Weights of a small transformer language model.
Size: 8 layers, width 320, 5 heads of 64, MLP 640 GELU, vocabulary 32000, 17.1M parameters.
Architecture: LayerNorm before each block, no biases in attention or MLP, tied embeddings.
Each number is 500 + 25 x the weight over its row's rms, rounded and kept within 0 to 999. Layers, rows and columns count from 0. Numbers have three digits each. The size before them is the row's rms in percent of the matrix's.

# down: layer 4 MLP down (transposed), 640x320, rms 0.101, rows 290-336, columns 64-127
# up: layer 4 MLP up, 640x320, rms 0.0968, rows 291-336, columns 64-127
down290 068:532507470468471516469488499494513500467553485474491527542473541543450521508485529501495523506495472488513517512516478497535543546465488486491531493529456563486470464496518442520460497518499504
up291 092:513501536484507474544489495472533533491513497490493543514490467498501523497486498503480464474498509503484484524493548526496506479516479504453523487494463492485510500535462487529500486515499516
down291 104:515526466503495458481476518518530463435486498526499497449530541477504466464499512524522499486513494533509457490513544447483433508482529516486513507500464481486496519499508527502489460508525513
up292 104:468547486483488489485489460542529519511506529457509467519483485506465508483484514510517498505509477506541468544524530462465494489538465503492474474536515512525496492492491471499488506469537470
down292 095:535475459519460521497515476482469520525462512537522497458528524468484464495501491511479530504478513495477514490489527510488449484497504542516531510493513506485510509505531510504491513486496503
up293 107:505499500483511494513494498517503533514502526527480492476506490521519474514499455524485479522558478503515529495505498532512475481493473456472517529492485551478490532509501511507475491535530527
down293 108:514490510455473494528519560528493497515524516522499503495495479479524482501538467496545468482556463528480515522501506505525515480509481478464523486494509512467514522512508503454488509491487491
up294 099:514510499511512472512485502495519508462447520477539512507508519482471512536506509549485517554483489537507485534527482536494492506453501501518498498512491521524540503462484509518500439564512540
down294 097:535514525574486518508514494511479484468506511529504528508510475487551469515547542510523531522488511506484470504529446502515481490507486512517457500508476469484507507510533485475500486482469496
up295 103:521560471468520466457467498528501454518522483462508512483482487545539505533493461488503468478525507546472483514510507489501473513519485518491519496510509526503505485511492510496522491521493522
down295 097:520462523454492488494467522474498457501466543479502503484501505512498503535506504523489482509519515521443523494525460495446492456500525465552490485485470506518536541491507517482486499450524513
up296 112:525543531555473519493547533504470506488507465505507521500488512519485492461483517493453502500526501464502478455526504518498488475483453518494491501506533524536514496551520541520536535527528561
down296 121:471504478474520487537474473504515501502501494539503477518489478516512512443501505526495496501496519489481535488500474498514485528543500525506530477486546539499481499559475511466492527500455518
up297 099:524495452504516485474497454521508450476492480517492499509463493502471475502478488497512531528554475529526501506496486533518515489532475506532559495498538514547474505514505499502527498483478521
down297 100:508530532539454520474516534518490518500494569511492496524469444492506477496497488463476471494513487502502501518512415489524514515501453493496484530508535509484507482506494476499477468559529473
up298 097:562548531485516470512534526509474518458500485521489514495477494524487562521488514500488470476489502486484510470484517482537466494490519503518503514528524528521446513507489515482508472508484488
down298 097:499470520528518554518496472485509539521504501538468478494537489499469494538474513522500501512471527538480499510484496514542543493532540512434456518515496499501488516478442482469532488490501486
up299 094:475496482488505536493538535518472530495520499509507520486509474514510516497505481478513455453515469541522484522499473514508498489461465467477508485545512473488520544498493491477530511533477484
down299 085:538474525490509513505532544489498541505477510513523510551503505509509494531513532513549533516558504531534531541500549527481524462490486486536514507510471527523529526516465518466478507450483475
up300 079:461512490515495500489509492511507480519530519495486523523509454507475474506476511492561494500487500473528501538495535521484546499480508438509501474504508503525538477550520522486531523486492564
down300 070:487523473505512489514475516492472491470499513483506490547514485487442501519493485524506554506482486488460516488508481445515482520503518512501505503546467551513461488491526525469471512504465490
up301 108:539507500502493476527487480503523504509497517483480464473469487474454521481494439536521481490501467493482478508493525535513549532447495522494527499491466518456506469489493491509532496448507475
down301 108:492560489518450478528497512490528494516497523517479503500471443476531516501489489492526498434536510457539477515497514511505499492502496532469503539515534514527513493490519478526509488507459514
up302 098:500482548501510495446509514530496543493508534466516528474499487507480471529512517476490500462484490507492496485502502504487503499480535527511501485498511509531551490480473525487505517550535456
down302 089:463461499516516474504465501517497516502486499511537489530505549457501534523470455507517516504478519489482479523522497488498476498482469497496486537488486493525517501505495476497508506510536536
up303 102:491490509510504509472511499490514545515487535501465457472515490494526580525512512520471485555472505551502526524488478479472510480506442501501472460481544515430482506509490488523482502465489517
down303 105:493500501488515502506517492486469524471489530507523485506479533503506523461491488490566481507475512470512507512502484486494510513517477519471529544453474505482497524544516522478491472517493477
up304 094:509495492517489505539505503461467492457498506488498515467501497489502543488458562478467501463466517488463480536489493521513534481499490481514469493538510533499492518489538517547537505510509483
down304 092:461513511475520446491505467499453532500478515519515477532498504502502498489532491508509528471466477521509458499521516515519475469500502505441527474523487483498524500499473488498491455428479495
up305 085:532474490467492514528468480481469475486509461468488519469491498493457502508541464471452477526486450508471509521483468497470483511509468531517470510470456499522453514474531536516455509490534487
down305 082:477491560526493506515517453528488530508489493481517496505544521493525533504533500459461472502464495452508498495517482514502534533477521524523451484514500507536502459466476463559489540465476483
up306 138:522488456508525501452501478486485488485475494539495514502512540475494524470449489528488501496495498507483467488545483547504529476500458497485467520526475527501546502537550514495498491525520503
down306 134:446480483537531467480510499446509486478453522514526543484516490544471509514494510543489441522521483461526490488515451476491499487446466481503482506521474492494510558510498494488465505466543516
up307 093:494533496494513516459465516498514489505494489478510486515486512504511483486502493509533505478465496470512456524456469496493520508449480460451486493474540526565527469552499462445503496536526529
down307 091:506531499503536505524452469510509477507495468529474466524496472501495488506463535507495507500498461495498487535478448479520485520498501525501510487462470523500466462489549520493461521487467430
up308 097:507500464522457456489485495516496508485494469482541520444486499508502527486540510513513484515526554485523484478496496481520565487425543490502493514539482452497482540499475491477528483482490525
down308 102:505515510532487501504509481478502489532488492500462481538517513494469478540537498530495488520502496498521507535506532482466505451519512517490531479512513498549487485489478491473486466500419509
up309 108:506529553436495483485505502504492496534528520501501504519492503523507500505571493524479495472477533484472445520561480469463471511503507440495503501470507493462540499456492507522474515478501452
down309 100:540526554500471516466532482481537529498486487517487485497505475559493505507479484476461557495496469459480482490541480516492523470516524468523459541525520537473469495520483481489506462512487490
up310 095:517464472509501497535468494468465493492448545502498505474510525488491482492463534507504441492502503435464468476510520543476501500497520481476501529530462522503452499512514488495503517487508500
down310 096:482497512508429497455480498499516502490499460485482528541480546481510522496512511491462543506486529505487508495491480509519509523529529544476523519491501489535536541531511551493504492545531504
up311 099:548479497455439540506504471479490510551490478470470470485509519559480523502490485500478488490509498510490520493522502479522473488457485487484511533470450498485494500461507475481500515495499499
down311 098:530544512557515498508518453468472505530481495543492475492516518513512496518489495492522495511529480426535519509514519477476529503486509453507473510528497464480482498489477523436506518434481458
up312 099:511497531521505463514509530536524490484516491490465498465518458515490492520478516445488518461489498514509502519513467502503469494476514498545535470491519480463509562532502541464538497473484505
down312 095:473508476489513524474487446501484455525461497487463504493538495493478499483449502527517472464465488460500521512538484502462507515513418454448523499514524501483504504499542497515497486541483460
up313 128:487498531447489509509476489530549598476512504480519472486527546510487523536474474501471461506518473538501463513514479541529499477475526521495480494493525437509513526506518458472503509486494529
down313 118:481465492531546492530501502524503522488524513522517496480515518524512543491522503533487504508493505497530497490453540486535452503471493490534512525494484456514518442480490492433493458455537516
up314 103:491456516473521483468468472491483571536467550518470525528494532511518473435508486471478492521485524523493516524527498521462479539542520515568517441528515493499493521505495482490519519487510497
down314 089:493483481519498495518494537487497463497529471482480515527482464477513522459521541507534461463516485455484515493516484483438530522470469467456445510480469474510484467482473452512497496520507508
up315 107:514514533528494533499503499519476457484473469494498506543518461500534463481495508473551513505499493497523503502476514512457536500564499503442464465511499548500469504496513494548512523518458520
down315 097:483496489520512509506489479513530521524535516544513493498532538514468542477513486526458500505545480485516481514518507499539462490475496531539520553510494469515514475488513445431530466437532518
up316 097:509523494495471530501527483465488512538479518511485461510430483531510510473519465483440491491486449539508505491513541478488470503524521491507518480460529526528523497555495506451469473531515493
down316 104:557505497481514536468535524563486443499522513514450496516499511489523520487515496513504492481516502470524499518514461488489506543488502468506500538507519514531502501516525504493489539452527463
up317 100:516549529464536488512500479494489456459473490499490482531481474481492481507468470500504490481484494469535495486510488510496491517491497492512479520470523504482501487479544506522507478549506472
down317 098:487494500494508568468459468497495526505517490453493483433512519499543499455512526496510507504506506516527500484501554522517504492461480493514485442541486502536468459474534505536525501521514498
up318 097:525536479517526525528524468483495521488468530553492466510482469485488533570468494469518507514514504494499485524496522462519520513489493513531498497502465474504536427484472498482559491505485532
down318 093:509479506486494469515464521522522487502545509495479490504506504501547486453505504520475513490478497504529511480537510516525486525540544497508469534498523471474499566484468507469463513486540474
up319 095:503525446501507494500495508481492521472468480482509485499510457503528533495516498465470502451477519486511514541496546544470423483526488536494508497487523497502528495565487460525489522517486523
down319 096:508494540469515521517500506542487506508548528496509444493486541521481546491482516552500449529462468498553528509489448502464565524482557491546452507474519503479473466410504522505485499502508491
up320 094:511512507485528499503485484517476520479517525537514493474497552511508545457492421487520489505529537480509488465567478508478460540513477531520499511469459520485553458514536497462490510503494497
down320 095:544505523480452485489535485492497536497491507482497489462492459510551461525489456492484492461533488531509477503438536481489526428441509487472478511469523539489462465507517467534479454500448490
up321 097:512522529507491465501506511462520524474559519496476497502459532506521506489507524516505514534500486485453458477529480553569513519479504480510472476484500515519469524535506518476474495520492515
down321 100:483475548513476469454521510556464498499520459496495497498519503506483526500472523512497524482488534531484512505485539498497507477495472536488489523515513536498508492497496451485523518540490508
up322 098:459477518504473474515490515495480518489507537515520511517459494522520540471493515501516477541521500477496469491506479519470516534455503501509504497524475505577516527456456553487493497521496477
down322 106:499541515534494493555489500548500487535488504502500493508490503511487522499518515536486461532485492514521490469518500486511454482482479506500502479561486501507506509518511489502503490443488486
up323 095:472494492518512497503469510505495477504526468501494429525505509476512502490464454472534438523460499510512549478517474503497507470514522499489498501486485559515503498459525483520497506528511466
down323 100:504487471526500451485475466452516550500525483504498492490508500495497511469527474514527472510461478513470501509530461500503545473554524507536507525464483470510499558500526467512485527487507508
up324 112:492509489480509476547554529529451504489500539521519534459473453497490488545473532503518491476504483481513543469500536502517525512503494472477540489507542544525533478502498468551471496532505492
down324 113:526515485482525483555499501483480481494493541483525527520498479484497491459470518498483530479525507495451465507478515493476524521559505511542469542475492500456490509516482523531490485532509526
up325 082:493508451435514515491523509464500486560498466514474486475482461476494506466521502502519492498531499502451460528541497525462520527513496526480498507497541482490488488495481509483514504534556527
down325 090:503476514498496507494475491530474525471515527502505522515528536497505469568478474516509505556473514498525532489449513497532523514481490501524539497521461522521503487496511502494475443449519528
up326 100:496481471495515466517532508488471501484474510535506482461498491522523525509473518504508496475527465431502534492515470543462511516506519490492455486494521493511514461515522544471528543489504485
down326 108:541466495476522471516489487484516535485498554497509543503476523529465519510474511504513462468505515547485522504466446516505514541521426494479507502524518528547535550478498489494462473522480529
up327 112:520537490451502491476496518465511494471489488504467500493488466511489537533469519485507463499496497525504484484524492479511501506470500519471484468485488465482503480497501495476482506522519481
down327 103:541518481550509493542525505501542464505480481536528522473485450492512475477489472446499478482540483464496546512574495498455512464519465484484487502530508540505537511546492484491502496522517486
up328 125:527526527488516525524497502509491480532537513534473503517528502477538516502453466498512488540491480531506445520491501526503509482503481476528512485504466511492481485492520516536487457511471475
down328 124:509492526490488513485497515480489484482519496478489518560495486499498508503518483510533482494511505446443488498513475507480530552478495476513479494490484537505506512550476453489468500484525434
up329 113:504491494517504537535464545487500447492517503537495504497515509528514524478481522512508497481541472514487475513498508506530529486470467473507480525446499497517515498531474568505498536502469552
down329 114:504520507516520526525530505493501530527492484521503480478465496512575507522483507462522481515522510468472543518457456463517524492480500478532471476548538512530500475479480474507530526493525487
up330 095:540492510491484474513485482520468447502539520506509518481481485512500519408522507510499503525512488505506503480515508489562467481483537463493486549511501503503495525490461516509468440458515472
down330 096:518506506463525511498513522489500456505515503521506497487514523454528544487503482473458504514526476532534496499522492490505517557501475434499476480483472493518501487480531537517533536403520489
up331 099:487493489511474533488511537504517503462462493477500499514500456485499515471496518504500506525510480464507475501496470500527500495501492519533545532533479499526465531568539509524469494478527521
down331 099:518498524504523471498508536517472496502470497496514502500554505486479462498524504510564491466510499519512469508505463519481495510481503468525506507495503477506478458460462491505490498480524533
up332 092:472468503451491492496540466495502521553533517515501458496486472517501519472510501487475469499494534523460522514444493543537514526467467457514528498485507534475520472534547490476505494530528491
down332 093:512472487500466536488505478512496483465458465499492509503468455496497474519472494524499529501497481493510508502518467471494493462529467562485495492499473450523489510503521459487530492520498453
up333 119:451526508537541505528500529516505544531502469466515485487465457482499514480525506511541453507478480521513470498494517480476518497492502481510528531482502499480540488524503517490512485492471470
down333 110:485515484493520508496530502516497489523482501493468483540490542487537487503547473489486471514489527489493504518527493475526519538512524467509505529500527507485497503547484476464493515517559557
up334 104:446481478506492481479464475510486552471494508477460498488493449483528513493488521527480483531482516476486464472547504484569444493494477444525521479511510478527492490503456451470515515547480534
down334 101:525506567523511516502467524493500490492481537509487490519517501535463549546485501477512498485519493499520537543499493528462533532482497484500482473493484521462521488477546492490468478476503486
up335 092:519521461474499459516490488489493493531484511509482544502467521497524481527494543524486518496513516492490493500543505486504463550514497474502469507476502510529472496518517465452475506495525486
down335 088:518504484512521459512551549532488533505482480506520511516465475470526524526509550541542450471511490488562510510497483494507497518535488522541514492485500494523497512499496510493501541510460532
up336 080:500533471547480500496510456525472517461529494527453526476497471497498468479516531489530445456509511511486523470517502531460507512536506498466512529485498484486496542478528505517484451518538519
down336 064:466517473496523447484467515476486490506493501498561518542529571516489513552486489522514563517505473530494490477497492489518504516522498461522500515502446502472434472487509488484490496506509516